Part of a small language model's weights: 9 layers, rotary positions.
Each number is 50 + 12 x the weight over its row's rms, rounded and kept within 0 to 99. Layers, rows and columns count from 0. The size before them is the row's rms in percent of the matrix's.

# k: layer 4 attention key, 384x512, rms 0.032, rows 309-319, columns 0-255
# q: layer 4 attention query, 384x512, rms 0.0328, rows 310-319, columns 0-255
# v: layer 4 attention value, 384x512, rms 0.0313, rows 256-258, columns 0-255
# o: layer 4 attention output (transposed), 384x512, rms 0.0339, rows 256-258, columns 0-255
k309 124:49 58 52 49 61 74 39 65 41 66 52 36 42 57 41 37 76 30 59 33 75 68 45 67 55 55 36 65 49 78 38 59 56 57 70 65 37 54 46 48 38 50 50 51 36 32 44 72 38 45 57 48 52 32 30 40 57 39 40 34 41 52 36 31 48 55 48 42 67 46 71 35 56 66 30 70 41 34 65 44 37 28 54 56 51 42 45 51 44 61 52 46 47 63 50 57 47 74 46 53 52 57 07 51 45 70 37 53 60 57 54 64 69 42 52 57 54 27 51 59 59 48 21 67 47 67 75 44 49 60 29 53 54 49 54 34 53 51 59 57 55 31 49 62 46 37 27 19 44 42 38 34 52 40 55 40 46 50 45 33 38 49 64 42 65 47 73 47 46 48 46 43 37 66 47 73 49 69 48 55 49 50 46 58 68 38 48 42 48 52 44 60 48 55 32 62 48 29 42 54 53 51 21 41 67 71 66 42 34 74 35 43 31 57 56 44 42 49 46 47 53 55 70 43 43 43 60 45 57 58 73 55 49 53 40 35 40 40 33 30 66 32 56 68 44 72 58 79 64 41 39 46 56 31 44 71
q310 101:47 58 30 36 46 54 85 54 46 64 35 45 60 39 49 46 74 27 65 44 32 64 25 31 39 67 39 44 64 41 83 60 61 43 47 58 53 34 47 45 47 51 37 40 78 62 50 62 41 55 48 58 64 52 46 52 31 73 48 52 58 39 43 58 63 48 62 75 79 53 38 62 33 68 36 53 35 42 46 60 31 39 30 51 54 51 55 62 51 39 48 52 49 46 43 55 54 35 55 59 63 64 39 54 40 43 51 38 42 36 55 60 58 45 56 35 66 36 48 46 24 47 32 68 42 59 27 53 50 57 34 52 41 58 52 40 38 50 44 43 50 80 59 41 72 23 60 62 44 62 37 65 60 42 67 53 43 61 39 61 36 43 49 65 79 45 44 32 36 42 41 43 47 14 60 49 60 52 47 60 60 34 39 36 61 61 40 77 41 60 55 17 59 54 44 49 58 49 52 45 42 76 35 50 23 50 41 55 25 62 44 59 41 45 46 60 52 68 71 69 58 50 56 69 63 37 39 51 35 41 67 52 62 46 42 46 53 40 49 48 40 56 38 51 47 72 34 41 71 48 58 56 43 64 57 53
k310 112:61 51 42 44 60 63 38 42 34 54 57 48 21 47 56 42 40 43 55 44 74 44 46 67 62 40 54 58 49 62 38 35 31 74 47 38 44 39 55 37 46 43 50 73 43 46 49 44 37 47 62 41 59 40 55 37 48 70 47 74 59 47 45 57 45 36 48 58 37 54 48 60 44 54 45 53 51 54 29 57 39 67 70 61 74 66 30 45 71 43 40 54 55 38 55 46 38 70 36 33 68 46 52 47 61 43 38 58 43 48 60 71 37 40 49 40 45 58 42 34 87 51 53 60 66 19 54 46 32 46 50 41 61 53 27 38 47 32 33 45 41 45 44 35 40 53 56 41 48 55 31 41 55 57 42 48 45 36 53 38 45 46 47 45 78 52 72 74 52 36 38 59 28 52 42 57 64 54 63 66 41 33 51 38 52 51 52 46 44 27 53 49 55 37 47 42 72 50 43 64 48 79 65 38 51 39 42 63 53 61 44 31 35 41 46 53 71 50 50 42 59 48 47 44 51 39 35 60 44 52 31 62 40 54 33 61 58 63 62 54 11 52 63 36 41 67 50 48 53 61 47 69 51 61 35 60
q311 105:66 86 61 21 38 26 51 50 22 67 52 41 19 83 49 48 64 10 60 30 72 28 67 61 50 83 50 93 37 80 16 15 44 51 56 30 37 55 36 60 55 54 63 68 27 43 24 44 76 59 60 67 48 50 43 42 49 45 63 45 54 62 31 39 43 73 54 46 36 44 37 54 57 54 66 55 57 42 49 46 65 46 55 50 60 43 32 58 74 53 56 57 60 47 44 52 43 56 33 50 60 40 57 43 45 57 47 30 37 48 67 65 37 34 52 51 52 68 58 61 49 46 55 56 51 52 49 50 49 54 43 46 37 37 56 27 47 66 50 65 53 40 50 55 54 50 36 59 44 34 53 45 52 52 49 49 62 60 38 56 43 46 57 63 62 48 48 56 62 32 55 60 35 49 44 46 62 33 65 50 46 63 35 38 45 55 71 44 42 45 56 70 52 37 69 81 54 54 58 42 21 38 58 50 45 49 40 58 65 28 47 51 48 41 61 61 41 36 67 46 62 47 39 46 58 71 44 46 27 65 41 52 37 53 39 47 39 57 51 53 39 54 57 33 60 43 29 34 56 26 54 64 46 68 68 59
k311 119:27 61 64 54 31 57 48 35 46 31 53 57 66 41 51 73 38 48 59 69 43 53 42 46 38 44 47 51 38 49 54 49 39 44 53 52 24 38 41 73 47 57 55 37 62 44 46 30 58 51 69 49 40 67 50 55 45 60 54 60 52 53 71 41 56 55 45 74 34 52 41 47 52 48 49 23 37 48 49 33 48 77 46 45 52 22 48 68 59 51 32 42 40 45 45 62 60 49 53 60 53 41 58 43 47 28 55 46 41 53 71 54 40 41 63 40 47 48 52 33 57 46 67 42 29 31 45 37 41 32 63 40 07 58 62 54 89 34 44 50 42 58 40 42 54 60 66 50 69 35 59 59 81 56 54 66 60 53 30 62 49 41 44 55 42 49 42 68 54 46 48 64 55 51 60 32 47 62 26 64 56 32 47 64 22 58 70 49 36 51 26 39 50 26 59 37 55 45 62 50 53 44 57 50 43 65 57 31 46 27 63 56 40 61 68 57 37 46 56 49 43 42 50 58 55 50 53 56 60 48 28 42 59 35 51 42 52 63 64 59 32 67 62 61 55 36 52 53 44 74 39 58 41 52 48 49
q312 118:41 37 45 60 42 47 66 24 80 41 31 46 95 38 42 55 25 56 61 59 15 69 54 30 47 24 41 11 57 34 87 64 60 65 28 56 56 51 49 59 51 46 43 46 64 57 44 49 50 38 41 47 65 31 68 35 31 57 38 61 42 47 51 59 56 37 57 83 49 56 39 54 21 50 40 43 46 37 61 52 42 38 43 57 38 55 62 46 36 46 50 47 47 35 37 49 47 41 44 59 47 61 56 51 56 45 69 50 45 40 46 54 41 46 54 37 55 48 30 23 38 37 36 50 37 44 56 49 65 65 34 53 34 62 48 51 52 36 50 44 69 59 72 41 35 39 68 66 53 56 65 57 60 46 64 49 47 31 41 45 36 46 43 56 46 71 40 34 40 48 39 63 54 37 71 48 44 61 34 41 64 49 47 57 49 66 42 73 49 45 41 28 53 53 38 37 48 32 45 39 59 83 51 29 55 47 45 41 52 55 53 47 48 49 52 53 51 36 36 59 30 36 49 66 51 43 52 59 51 44 65 56 60 31 61 54 56 45 66 69 47 43 55 44 44 61 42 45 57 66 25 44 37 58 51 48
k312 109:65 38 58 52 46 47 31 45 49 48 46 51 47 50 44 45 39 42 41 42 58 32 43 52 49 30 54 44 61 31 58 51 45 37 38 31 77 38 65 48 42 42 40 50 58 72 43 31 56 35 40 36 66 48 62 63 50 57 59 67 51 49 60 41 32 38 47 42 45 26 53 38 18 43 61 41 76 51 30 54 60 45 48 64 63 58 35 28 49 35 50 58 53 52 65 54 39 55 37 40 45 37 62 41 62 50 31 53 49 43 40 59 64 45 41 34 35 54 50 58 47 49 57 63 56 34 32 50 57 69 63 46 56 32 57 50 45 60 52 54 55 70 66 36 42 56 21 68 47 64 50 64 59 52 35 55 48 24 74 39 35 61 63 54 60 45 62 29 56 57 64 54 48 53 34 68 69 59 46 34 55 35 48 35 63 63 48 62 59 63 54 35 51 31 70 57 60 70 47 57 53 61 60 36 41 48 41 30 76 33 52 45 46 37 39 29 79 53 60 57 56 53 46 25 59 65 40 60 44 68 42 49 13 32 69 54 52 57 52 56 15 56 37 32 63 50 51 09 35 27 57 42 57 40 44 45
q313 104:55 76 69 44 50 63 54 77 43 55 59 72 38 59 37 43 37 56 29 42 39 22 23 39 45 61 51 54 49 60 41 30 43 48 50 43 49 62 55 27 37 53 62 57 54 46 46 63 50 56 36 54 45 49 42 46 63 55 44 45 44 53 41 75 41 56 72 54 59 24 50 64 69 63 46 39 54 48 57 47 52 45 41 52 67 52 45 64 32 59 50 42 45 42 52 62 45 63 49 55 56 30 37 60 50 33 40 39 35 53 47 54 52 56 59 45 64 34 62 50 40 62 46 30 56 65 36 47 24 61 56 75 56 56 45 56 49 59 57 50 49 34 48 39 50 41 46 66 40 29 52 61 54 49 53 44 30 35 42 48 59 43 57 52 60 52 44 74 39 57 36 32 57 53 64 18 53 58 55 47 34 55 67 47 53 63 47 68 67 59 33 44 27 38 39 51 44 71 44 72 38 29 55 58 38 52 39 69 62 62 51 44 43 60 33 53 53 26 48 57 64 52 52 63 73 51 48 58 55 68 64 47 45 57 50 29 35 38 47 60 50 58 36 40 80 38 57 69 73 50 51 27 51 75 47 70
k313 114:63 67 58 65 47 50 39 46 51 38 41 69 38 55 42 48 56 70 44 56 54 48 42 44 56 69 42 53 47 66 40 38 37 47 67 75 48 44 59 36 51 53 66 51 49 35 46 38 37 46 78 65 59 69 59 36 62 55 47 22 39 50 41 55 35 49 65 48 37 54 40 68 45 69 46 69 36 70 65 41 44 44 47 68 45 54 44 50 49 62 41 48 35 58 57 66 61 63 55 60 50 44 40 50 51 59 53 36 29 39 72 50 44 55 51 55 49 66 47 60 54 68 59 58 43 51 60 51 27 43 53 41 38 38 49 43 37 65 39 36 67 38 40 68 55 42 71 40 36 48 43 56 52 47 54 73 55 35 66 68 56 41 45 78 54 32 50 49 60 36 56 45 36 38 55 22 44 55 35 64 51 41 64 69 29 48 36 56 49 55 55 50 38 45 46 61 62 42 69 34 73 50 43 60 64 33 50 51 60 57 55 32 37 43 49 21 50 49 44 57 43 43 51 34 70 55 56 53 63 58 51 39 74 44 54 46 41 33 54 45 53 81 42 49 32 37 59 64 40 27 50 62 52 60 62 54
q314 109:46 58 29 63 46 24 59 64 59 57 50 51 55 45 70 47 75 55 51 52 48 35 41 24 45 65 57 54 59 59 45 48 45 52 55 39 47 46 43 54 49 42 36 38 41 61 50 66 54 46 64 46 46 51 43 49 49 38 58 45 55 32 27 54 78 59 40 51 65 76 31 63 72 54 49 52 50 67 40 47 34 56 63 31 56 47 58 35 56 47 37 58 29 58 50 55 34 40 69 29 60 43 48 40 34 68 24 47 57 58 45 65 60 38 29 66 46 46 46 59 55 38 51 45 46 52 54 43 74 61 46 43 62 42 37 50 32 65 46 41 34 59 55 29 51 73 72 49 29 74 54 37 45 29 46 48 46 77 43 80 71 38 47 58 58 74 24 49 68 49 26 42 29 39 69 48 40 36 50 46 53 45 51 40 57 39 59 69 52 50 52 59 56 50 62 46 31 40 40 49 53 46 68 70 63 63 51 62 54 54 40 68 79 41 51 39 42 58 71 61 44 62 59 48 67 44 49 54 34 51 48 44 41 69 31 44 47 56 57 59 52 56 46 39 38 46 45 48 64 51 57 59 58 62 59 59
k314 121:43 42 22 47 60 80 43 63 51 56 84 53 58 42 40 61 51 46 48 69 66 57 59 48 59 56 53 64 76 57 30 47 44 65 55 61 45 44 25 51 46 59 39 58 44 39 65 63 41 55 59 46 54 67 52 26 41 60 41 56 55 25 71 52 34 34 31 47 74 52 38 32 50 42 51 51 65 40 54 72 49 47 66 44 37 52 52 52 53 41 41 48 64 50 47 57 34 57 57 41 34 79 33 48 49 60 56 51 40 50 41 41 35 56 36 53 34 45 50 48 52 51 32 52 62 75 71 33 34 62 59 67 75 73 69 59 34 31 41 62 47 39 42 51 38 42 56 38 43 60 67 52 60 48 62 49 30 40 46 61 43 62 50 59 54 48 55 67 44 31 36 33 27 57 44 61 56 51 51 70 49 70 72 63 44 47 44 55 42 43 71 66 66 64 61 53 56 34 47 65 44 57 65 45 54 46 46 46 51 50 15 54 48 42 36 46 42 32 58 33 69 27 63 34 41 21 30 56 54 44 56 42 54 53 58 26 33 46 75 49 49 43 68 37 34 56 36 54 55 56 57 55 64 50 43 46
q315 089:51 62 63 43 35 33 40 29 59 42 61 42 43 74 29 66 15 55 63 54 47 29 58 51 45 52 41 53 37 64 37 58 68 55 64 28 51 52 49 55 51 47 26 59 28 26 31 52 69 41 49 53 56 45 54 49 55 51 69 59 48 45 51 29 65 62 27 40 54 48 45 47 50 46 66 36 52 48 35 62 82 35 65 53 37 65 74 47 55 31 61 38 48 45 45 22 66 46 53 53 56 36 50 35 42 67 53 58 46 53 61 58 29 59 51 65 41 62 51 50 62 37 65 58 54 43 40 55 53 44 67 40 37 24 60 65 61 39 54 51 63 31 38 39 41 46 26 47 57 53 62 38 47 52 45 37 51 51 49 31 34 71 34 54 45 46 51 55 62 53 47 41 46 66 33 78 41 30 44 50 51 63 64 75 39 69 61 42 61 32 62 64 58 56 48 42 58 46 45 57 34 53 66 56 74 59 56 44 42 43 37 42 46 39 55 37 62 61 45 55 40 56 48 29 57 42 58 50 45 53 46 58 37 40 43 53 45 72 69 42 24 42 69 54 41 65 54 51 40 61 47 47 30 43 59 53
k315 114:56 30 63 72 53 35 50 53 47 48 52 64 51 33 42 56 43 51 37 57 28 56 50 68 27 48 69 33 53 19 54 15 44 38 49 46 63 37 38 58 25 62 72 40 51 58 55 58 72 75 35 60 44 58 32 47 48 47 54 33 38 50 70 47 40 35 48 30 39 51 66 38 44 38 58 42 56 52 57 49 48 50 34 39 33 38 57 64 62 60 65 32 41 54 46 26 63 45 56 47 46 43 48 56 73 57 72 53 28 58 50 43 50 58 47 55 34 44 55 60 42 53 55 43 49 58 37 43 59 54 57 61 40 39 76 71 60 56 76 56 66 42 47 63 43 48 42 50 42 53 54 68 50 61 59 54 44 55 50 44 44 67 66 43 18 39 47 41 44 53 41 53 47 45 49 56 40 64 44 18 62 56 36 50 58 24 48 39 49 58 53 71 46 77 53 31 39 46 34 40 58 52 45 46 42 50 31 66 39 49 51 52 54 38 43 54 55 47 63 42 38 49 45 34 36 41 35 22 49 60 43 52 39 54 68 31 48 24 36 63 62 56 68 17 59 48 60 53 38 27 37 42 48 33 39 31
q316 101:40 40 46 66 52 65 60 43 68 58 52 56 76 31 43 54 45 72 41 72 24 55 40 39 39 30 49 29 67 29 61 57 63 48 43 38 56 53 57 42 42 44 24 43 76 52 64 74 42 25 27 50 53 50 50 59 46 46 49 64 44 36 46 72 75 24 51 52 66 20 57 56 55 69 37 40 42 49 51 57 37 33 53 40 46 61 69 48 39 65 30 44 38 60 45 52 54 31 50 42 47 54 58 70 43 48 32 61 32 43 40 52 60 62 30 57 51 38 48 33 56 47 59 32 45 62 32 47 57 71 39 74 51 50 46 61 48 39 55 44 50 54 62 31 54 65 42 63 49 79 51 44 52 40 47 44 33 50 44 48 57 35 27 58 57 49 44 54 41 75 15 29 51 41 49 52 45 51 54 50 52 51 57 51 60 55 38 73 64 51 52 30 61 67 40 26 51 55 44 77 46 61 62 61 52 69 40 45 55 59 28 56 58 67 41 32 51 38 40 66 56 49 68 63 39 19 54 63 53 54 50 63 46 39 58 38 51 54 61 50 34 49 41 41 50 60 46 53 56 70 52 41 58 57 33 40
k316 100:60 41 53 62 85 46 57 61 44 63 67 53 17 48 48 47 47 42 46 43 51 41 45 52 62 73 52 39 57 51 37 41 51 61 62 51 66 44 46 19 55 47 57 59 42 49 62 66 57 48 53 53 67 55 66 35 67 54 49 26 57 34 47 59 34 42 44 35 67 55 51 59 42 55 61 70 52 64 63 62 56 42 50 34 55 50 39 39 45 51 67 59 47 43 54 40 40 40 49 42 33 45 39 41 61 55 57 63 29 45 30 58 53 62 31 63 47 48 30 70 47 60 37 53 64 93 55 62 44 58 45 75 65 62 64 61 18 64 42 56 75 51 61 61 58 30 47 56 45 62 41 56 44 63 52 57 42 45 60 56 35 57 40 57 56 52 46 46 50 37 49 37 44 52 59 48 61 43 65 45 36 59 56 44 57 49 33 55 48 59 59 58 45 64 47 54 64 48 50 49 53 43 63 68 53 30 38 63 56 86 41 44 41 40 23 36 67 36 57 44 51 41 54 33 53 40 41 38 45 36 45 57 60 68 64 39 40 18 51 45 63 53 45 46 46 46 47 50 51 41 74 59 67 54 49 39
q317 095:53 66 43 21 52 63 96 44 33 84 40 31 40 57 56 44 43 00 54 46 41 49 73 35 50 67 48 50 35 63 54 34 60 21 27 44 56 54 41 41 62 62 53 53 66 34 45 47 41 52 31 67 42 50 66 57 24 50 44 49 68 43 51 59 74 34 62 70 62 44 67 68 56 50 54 42 53 52 55 38 26 58 45 46 46 39 59 73 69 48 50 30 61 35 62 58 56 37 57 60 46 67 54 56 44 44 57 47 36 47 44 38 37 40 65 51 60 40 61 50 45 59 50 65 49 63 43 31 41 69 58 61 39 50 54 53 51 39 57 71 63 34 65 41 68 47 46 78 53 42 51 52 68 57 65 49 33 70 40 59 47 49 18 53 62 34 30 55 40 57 54 63 56 47 40 44 49 41 64 49 49 60 42 44 40 50 55 66 59 48 40 34 65 38 72 45 61 49 57 61 25 72 38 70 43 45 38 41 47 55 45 42 46 74 44 45 48 32 57 59 51 41 60 36 42 42 52 61 46 45 53 42 41 59 52 43 40 35 59 60 42 32 45 40 58 45 30 32 52 64 54 52 52 54 43 37
k317 127:71 54 33 46 57 57 41 59 25 59 63 33 25 69 84 55 60 31 65 43 52 37 52 49 65 57 63 54 43 68 48 67 32 58 77 56 44 26 47 31 44 54 63 49 54 62 45 61 50 43 76 45 54 51 64 37 61 63 50 34 46 37 50 47 43 57 45 49 43 62 20 65 50 59 56 47 55 71 58 59 37 62 53 58 64 40 47 32 34 66 40 49 47 50 50 77 34 52 62 36 47 25 48 38 61 41 49 58 43 46 56 40 39 47 55 50 32 32 40 47 63 41 79 63 53 56 76 58 40 50 49 35 41 62 45 38 46 56 50 52 38 45 24 50 64 61 58 67 58 54 37 44 36 52 34 67 52 47 21 67 31 57 41 59 63 54 42 72 58 43 51 32 34 59 48 38 55 65 61 68 50 51 61 50 54 49 36 45 47 43 51 53 65 48 40 21 86 51 50 56 46 64 61 65 62 44 69 53 33 74 42 45 39 36 60 29 49 70 66 54 79 53 44 40 47 44 38 32 61 45 35 74 62 52 26 50 52 34 70 38 35 46 40 47 45 48 42 35 45 64 64 56 74 50 38 63
q318 102:33 34 45 68 60 59 37 50 53 38 63 55 50 39 45 62 45 50 37 58 11 59 30 57 45 40 49 49 62 25 47 60 53 64 51 41 81 39 61 61 43 48 29 41 84 44 37 68 44 52 57 39 73 31 47 50 54 56 45 57 48 40 49 43 65 47 36 31 65 51 46 50 54 65 35 32 38 37 59 39 61 45 68 46 54 58 51 54 47 43 42 42 40 64 37 22 40 58 61 41 58 38 57 57 62 63 48 69 50 55 20 69 37 72 60 41 51 40 53 45 47 43 35 59 43 56 56 55 78 53 43 62 41 26 62 62 59 49 58 64 58 77 39 46 42 35 37 64 54 56 49 34 50 54 54 31 43 43 49 47 42 55 39 33 40 84 71 57 44 67 43 48 55 66 58 52 34 55 38 30 47 32 53 35 67 52 42 58 53 64 68 49 67 46 48 40 46 41 65 59 39 58 57 24 47 64 56 39 46 54 59 45 49 56 44 41 67 59 44 72 53 56 33 53 53 30 62 47 44 42 42 77 37 45 66 52 68 54 52 46 43 61 56 39 51 64 33 33 62 47 28 60 56 61 36 37
k318 116:68 43 51 58 86 37 50 44 44 61 39 59 38 42 48 56 39 24 37 42 46 69 56 40 50 64 38 52 62 50 44 25 79 46 61 53 60 52 63 40 51 55 62 47 36 58 61 64 59 57 40 46 62 62 43 55 49 28 53 43 50 45 53 69 73 36 50 34 54 46 71 40 45 72 66 49 48 41 58 40 39 38 41 33 25 36 59 65 40 57 56 40 61 46 56 36 56 47 43 36 43 35 49 58 57 50 73 57 32 56 36 40 50 68 39 69 47 55 26 84 35 39 50 50 73 69 63 70 34 43 46 73 50 34 50 62 53 55 57 65 69 36 58 54 55 53 54 67 46 59 54 69 38 42 54 59 53 49 44 37 48 49 48 56 43 46 64 33 56 56 70 47 43 52 56 53 56 53 51 46 39 50 43 46 44 47 43 41 32 66 46 41 29 63 58 60 39 46 41 45 58 45 50 62 44 33 42 47 47 68 62 44 52 76 45 44 71 48 41 40 42 34 44 35 37 42 41 43 62 29 57 44 50 61 68 36 51 34 32 63 69 45 39 47 39 43 48 49 42 46 65 29 52 51 64 42
q319 085:39 40 59 57 46 54 30 17 53 33 66 37 45 68 42 65 19 52 38 53 37 38 38 56 49 33 38 30 46 41 35 64 54 48 47 38 52 45 52 54 46 40 29 47 35 41 53 44 59 45 53 44 52 36 43 47 54 48 63 64 64 36 52 23 44 48 30 41 64 34 49 43 49 43 57 32 68 44 56 55 86 47 70 62 56 58 62 41 68 41 52 32 55 71 55 21 57 44 50 59 51 56 58 39 36 65 49 65 49 46 48 66 24 60 45 50 42 59 55 45 50 39 44 52 42 40 41 70 54 24 45 51 52 23 69 72 60 42 54 63 56 56 31 52 29 37 31 53 56 45 32 35 56 56 51 40 51 51 45 55 34 69 56 33 44 46 68 54 57 60 58 43 42 71 35 64 41 54 34 59 51 51 50 48 53 64 46 36 61 48 67 71 62 55 43 45 68 55 45 52 32 58 33 31 65 70 52 51 56 59 53 47 39 37 51 40 53 63 36 52 46 68 53 36 56 26 62 50 44 45 49 76 35 39 49 54 52 67 63 24 24 44 72 57 33 57 53 36 30 47 42 55 48 35 56 47
k319 115:68 29 45 76 78 39 45 66 56 55 54 59 35 43 41 63 51 48 54 50 29 64 65 59 39 66 53 64 59 37 62 18 70 61 64 50 63 45 45 52 38 61 56 29 52 44 74 72 57 69 36 43 45 38 29 61 59 22 50 41 39 53 70 51 79 39 39 36 35 50 60 42 48 59 53 38 50 61 62 53 29 42 44 31 49 41 55 65 38 33 69 38 51 37 46 13 63 45 51 44 69 46 49 42 68 65 60 61 32 68 46 39 67 58 48 53 44 41 36 86 43 29 41 62 70 70 58 47 51 50 36 56 55 38 51 66 58 60 88 76 48 38 35 58 59 54 52 55 51 46 53 47 41 51 55 38 62 51 45 39 45 71 60 29 28 45 57 46 43 62 58 48 45 61 39 59 55 41 59 42 59 52 31 47 70 42 49 40 49 56 48 68 38 88 30 40 51 58 42 47 44 63 45 61 61 43 52 46 42 58 54 57 47 53 52 65 55 54 58 61 46 47 52 46 43 53 53 42 48 35 46 68 42 60 44 30 62 50 40 66 75 34 52 50 50 61 53 65 48 49 48 48 51 41 48 45
v256 098:63 52 56 52 33 61 48 48 61 37 49 49 69 34 42 55 44 82 60 49 39 56 34 55 48 64 51 65 28 51 43 55 28 36 63 61 67 65 48 50 57 69 67 50 47 33 17 64 24 67 72 40 54 41 40 38 61 61 41 43 51 49 56 71 54 66 50 61 46 51 49 74 55 38 57 49 39 43 72 42 53 20 50 43 63 37 66 53 32 60 39 50 59 57 46 36 52 47 55 56 55 54 46 41 54 52 58 41 59 66 55 60 51 35 67 43 52 56 44 51 49 42 56 07 38 58 67 42 59 55 48 35 46 42 48 49 55 50 42 40 52 51 67 52 44 42 65 43 50 29 33 40 39 32 63 43 54 72 29 20 50 44 53 67 51 96 46 54 52 44 46 54 67 61 39 49 45 68 47 68 62 50 46 51 29 60 76 48 23 58 63 61 57 44 49 55 54 53 51 62 53 33 43 51 60 53 65 32 43 47 56 34 60 65 60 48 44 36 35 39 25 81 43 68 41 52 63 47 76 57 54 79 51 55 62 41 14 51 50 48 35 61 52 67 43 57 76 54 75 49 46 34 39 51 49 74
o256 088:46 35 37 55 49 63 12 53 50 50 54 58 44 52 34 50 43 63 61 54 17 55 36 58 36 48 47 47 50 62 56 53 57 50 53 36 52 40 71 65 42 50 40 37 71 42 56 60 50 34 45 34 54 49 46 45 48 44 44 51 31 63 58 40 55 45 28 38 54 36 51 37 51 60 40 32 49 48 61 36 48 56 63 57 47 49 70 42 44 56 54 44 45 65 36 53 62 36 42 27 45 46 73 63 67 59 49 57 69 40 35 43 44 30 31 31 56 51 50 24 45 47 48 52 30 69 58 36 50 58 63 62 39 63 66 66 57 50 55 37 35 45 60 42 33 51 29 73 40 49 48 37 34 48 31 43 54 42 44 59 33 67 39 30 53 33 65 47 17 53 33 44 57 44 52 37 56 50 68 48 52 48 64 36 50 58 47 50 62 45 35 34 51 65 42 50 54 68 46 44 34 54 41 55 39 83 56 40 55 34 49 22 36 46 43 57 49 27 42 40 49 57 86 47 52 49 62 52 50 71 42 80 58 64 54 62 51 33 42 44 62 39 54 64 57 32 44 41 48 55 63 49 68 49 59 52
v257 087:40 43 39 58 59 34 48 13 61 52 58 47 45 60 48 61 50 36 31 52 78 43 36 23 36 34 43 23 75 44 57 68 61 48 49 45 51 48 39 52 62 25 51 48 58 43 50 28 51 38 62 44 46 60 34 40 51 59 58 53 61 49 35 24 41 66 31 70 44 53 49 69 56 49 42 48 71 52 48 37 62 23 40 55 37 57 51 31 61 34 56 69 67 44 38 33 42 56 26 43 60 64 53 08 13 60 48 55 44 40 48 40 37 51 49 57 58 49 51 59 56 44 66 40 37 17 56 73 47 38 62 34 46 45 52 50 54 64 65 70 47 52 55 48 58 47 56 58 35 58 69 34 50 57 46 74 48 41 54 56 60 35 47 50 55 41 64 47 69 47 64 68 46 57 63 59 48 33 49 42 46 39 52 35 31 58 57 65 75 22 52 55 49 36 52 53 36 64 50 45 42 36 43 61 64 51 42 53 64 36 53 45 51 69 47 42 42 44 41 53 49 45 53 28 72 53 57 46 42 58 47 39 51 42 27 47 63 61 59 70 40 59 49 50 17 44 47 48 43 55 40 69 51 66 54 60
o257 081:43 72 78 32 49 32 56 53 29 70 33 13 41 60 74 52 42 33 30 37 69 44 51 45 58 50 64 49 36 55 52 64 54 45 50 58 59 41 47 55 64 59 57 49 04 44 62 50 48 49 51 57 40 38 51 63 46 61 59 33 58 37 51 34 48 51 52 41 60 38 72 45 55 45 36 65 64 57 44 49 50 53 68 36 59 39 54 53 47 47 39 39 65 70 56 37 71 55 69 57 44 46 51 40 45 57 52 57 51 44 38 59 49 62 52 66 36 57 71 79 62 48 39 44 49 59 59 36 55 59 52 56 46 38 54 61 53 55 55 39 65 67 45 66 51 60 49 30 54 58 43 50 29 37 37 48 76 64 51 68 61 61 45 67 63 51 49 77 53 51 60 40 46 55 42 68 37 39 40 56 49 33 52 56 66 40 61 33 42 71 59 55 52 43 60 64 58 40 33 50 54 30 51 64 53 35 39 48 45 54 36 67 48 54 69 61 68 62 50 60 50 63 52 31 33 39 51 47 54 55 41 53 32 57 63 42 56 67 45 28 55 34 38 62 44 43 58 38 32 55 49 50 43 38 59 35
v258 099:47 57 45 34 33 47 62 45 51 55 52 48 61 59 49 44 45 50 64 50 61 46 40 41 52 53 52 39 69 57 47 54 40 42 55 60 51 30 51 58 46 16 66 14 57 42 65 70 70 34 54 42 44 60 35 66 54 69 61 47 36 46 26 38 30 44 50 71 57 32 62 68 54 46 53 49 63 57 62 55 46 46 43 55 48 66 68 56 53 37 22 60 59 33 34 55 48 55 33 50 51 59 53 15 33 50 47 51 37 42 51 42 55 70 28 54 51 47 50 61 57 31 73 43 39 47 62 46 62 63 50 34 49 55 47 38 39 65 69 29 47 66 55 60 47 57 59 49 50 37 48 43 36 58 61 62 46 51 41 68 63 53 37 51 75 45 42 37 48 52 44 53 56 48 58 49 57 60 64 55 27 72 53 52 33 63 18 71 57 47 56 33 51 33 46 52 49 73 60 51 43 31 27 75 26 52 52 64 46 63 56 36 44 53 48 52 42 34 80 66 58 59 48 55 52 40 50 44 47 36 42 58 55 67 51 42 48 63 51 34 46 52 43 60 57 31 37 65 53 54 40 54 50 21 49 50
o258 100:58 42 63 39 54 16 76 51 42 51 48 39 57 45 67 55 60 24 41 39 52 50 38 44 42 58 61 51 53 29 58 48 51 25 50 43 57 53 39 70 40 66 32 60 62 49 51 43 54 51 35 57 55 49 42 50 53 47 59 41 45 52 59 61 49 48 38 62 53 28 53 39 30 44 44 38 39 43 37 54 39 68 38 77 58 72 49 52 62 48 63 22 74 36 52 33 50 53 36 34 38 73 37 36 57 49 68 25 47 45 58 33 41 29 58 49 39 51 67 37 48 27 41 40 51 31 59 59 37 79 47 58 71 44 70 63 57 31 45 54 82 67 50 44 57 39 48 52 52 41 73 53 44 55 33 62 72 45 43 45 46 31 68 58 53 42 76 54 57 55 58 52 56 64 66 37 47 59 53 41 41 73 77 53 29 61 69 48 37 46 59 49 39 51 44 45 56 45 40 45 55 46 35 28 53 60 53 62 48 40 75 50 49 59 68 37 36 34 47 17 62 60 53 45 50 40 35 50 45 29 45 61 30 43 45 48 46 50 51 37 44 49 21 57 29 46 60 56 45 46 53 49 49 39 57 43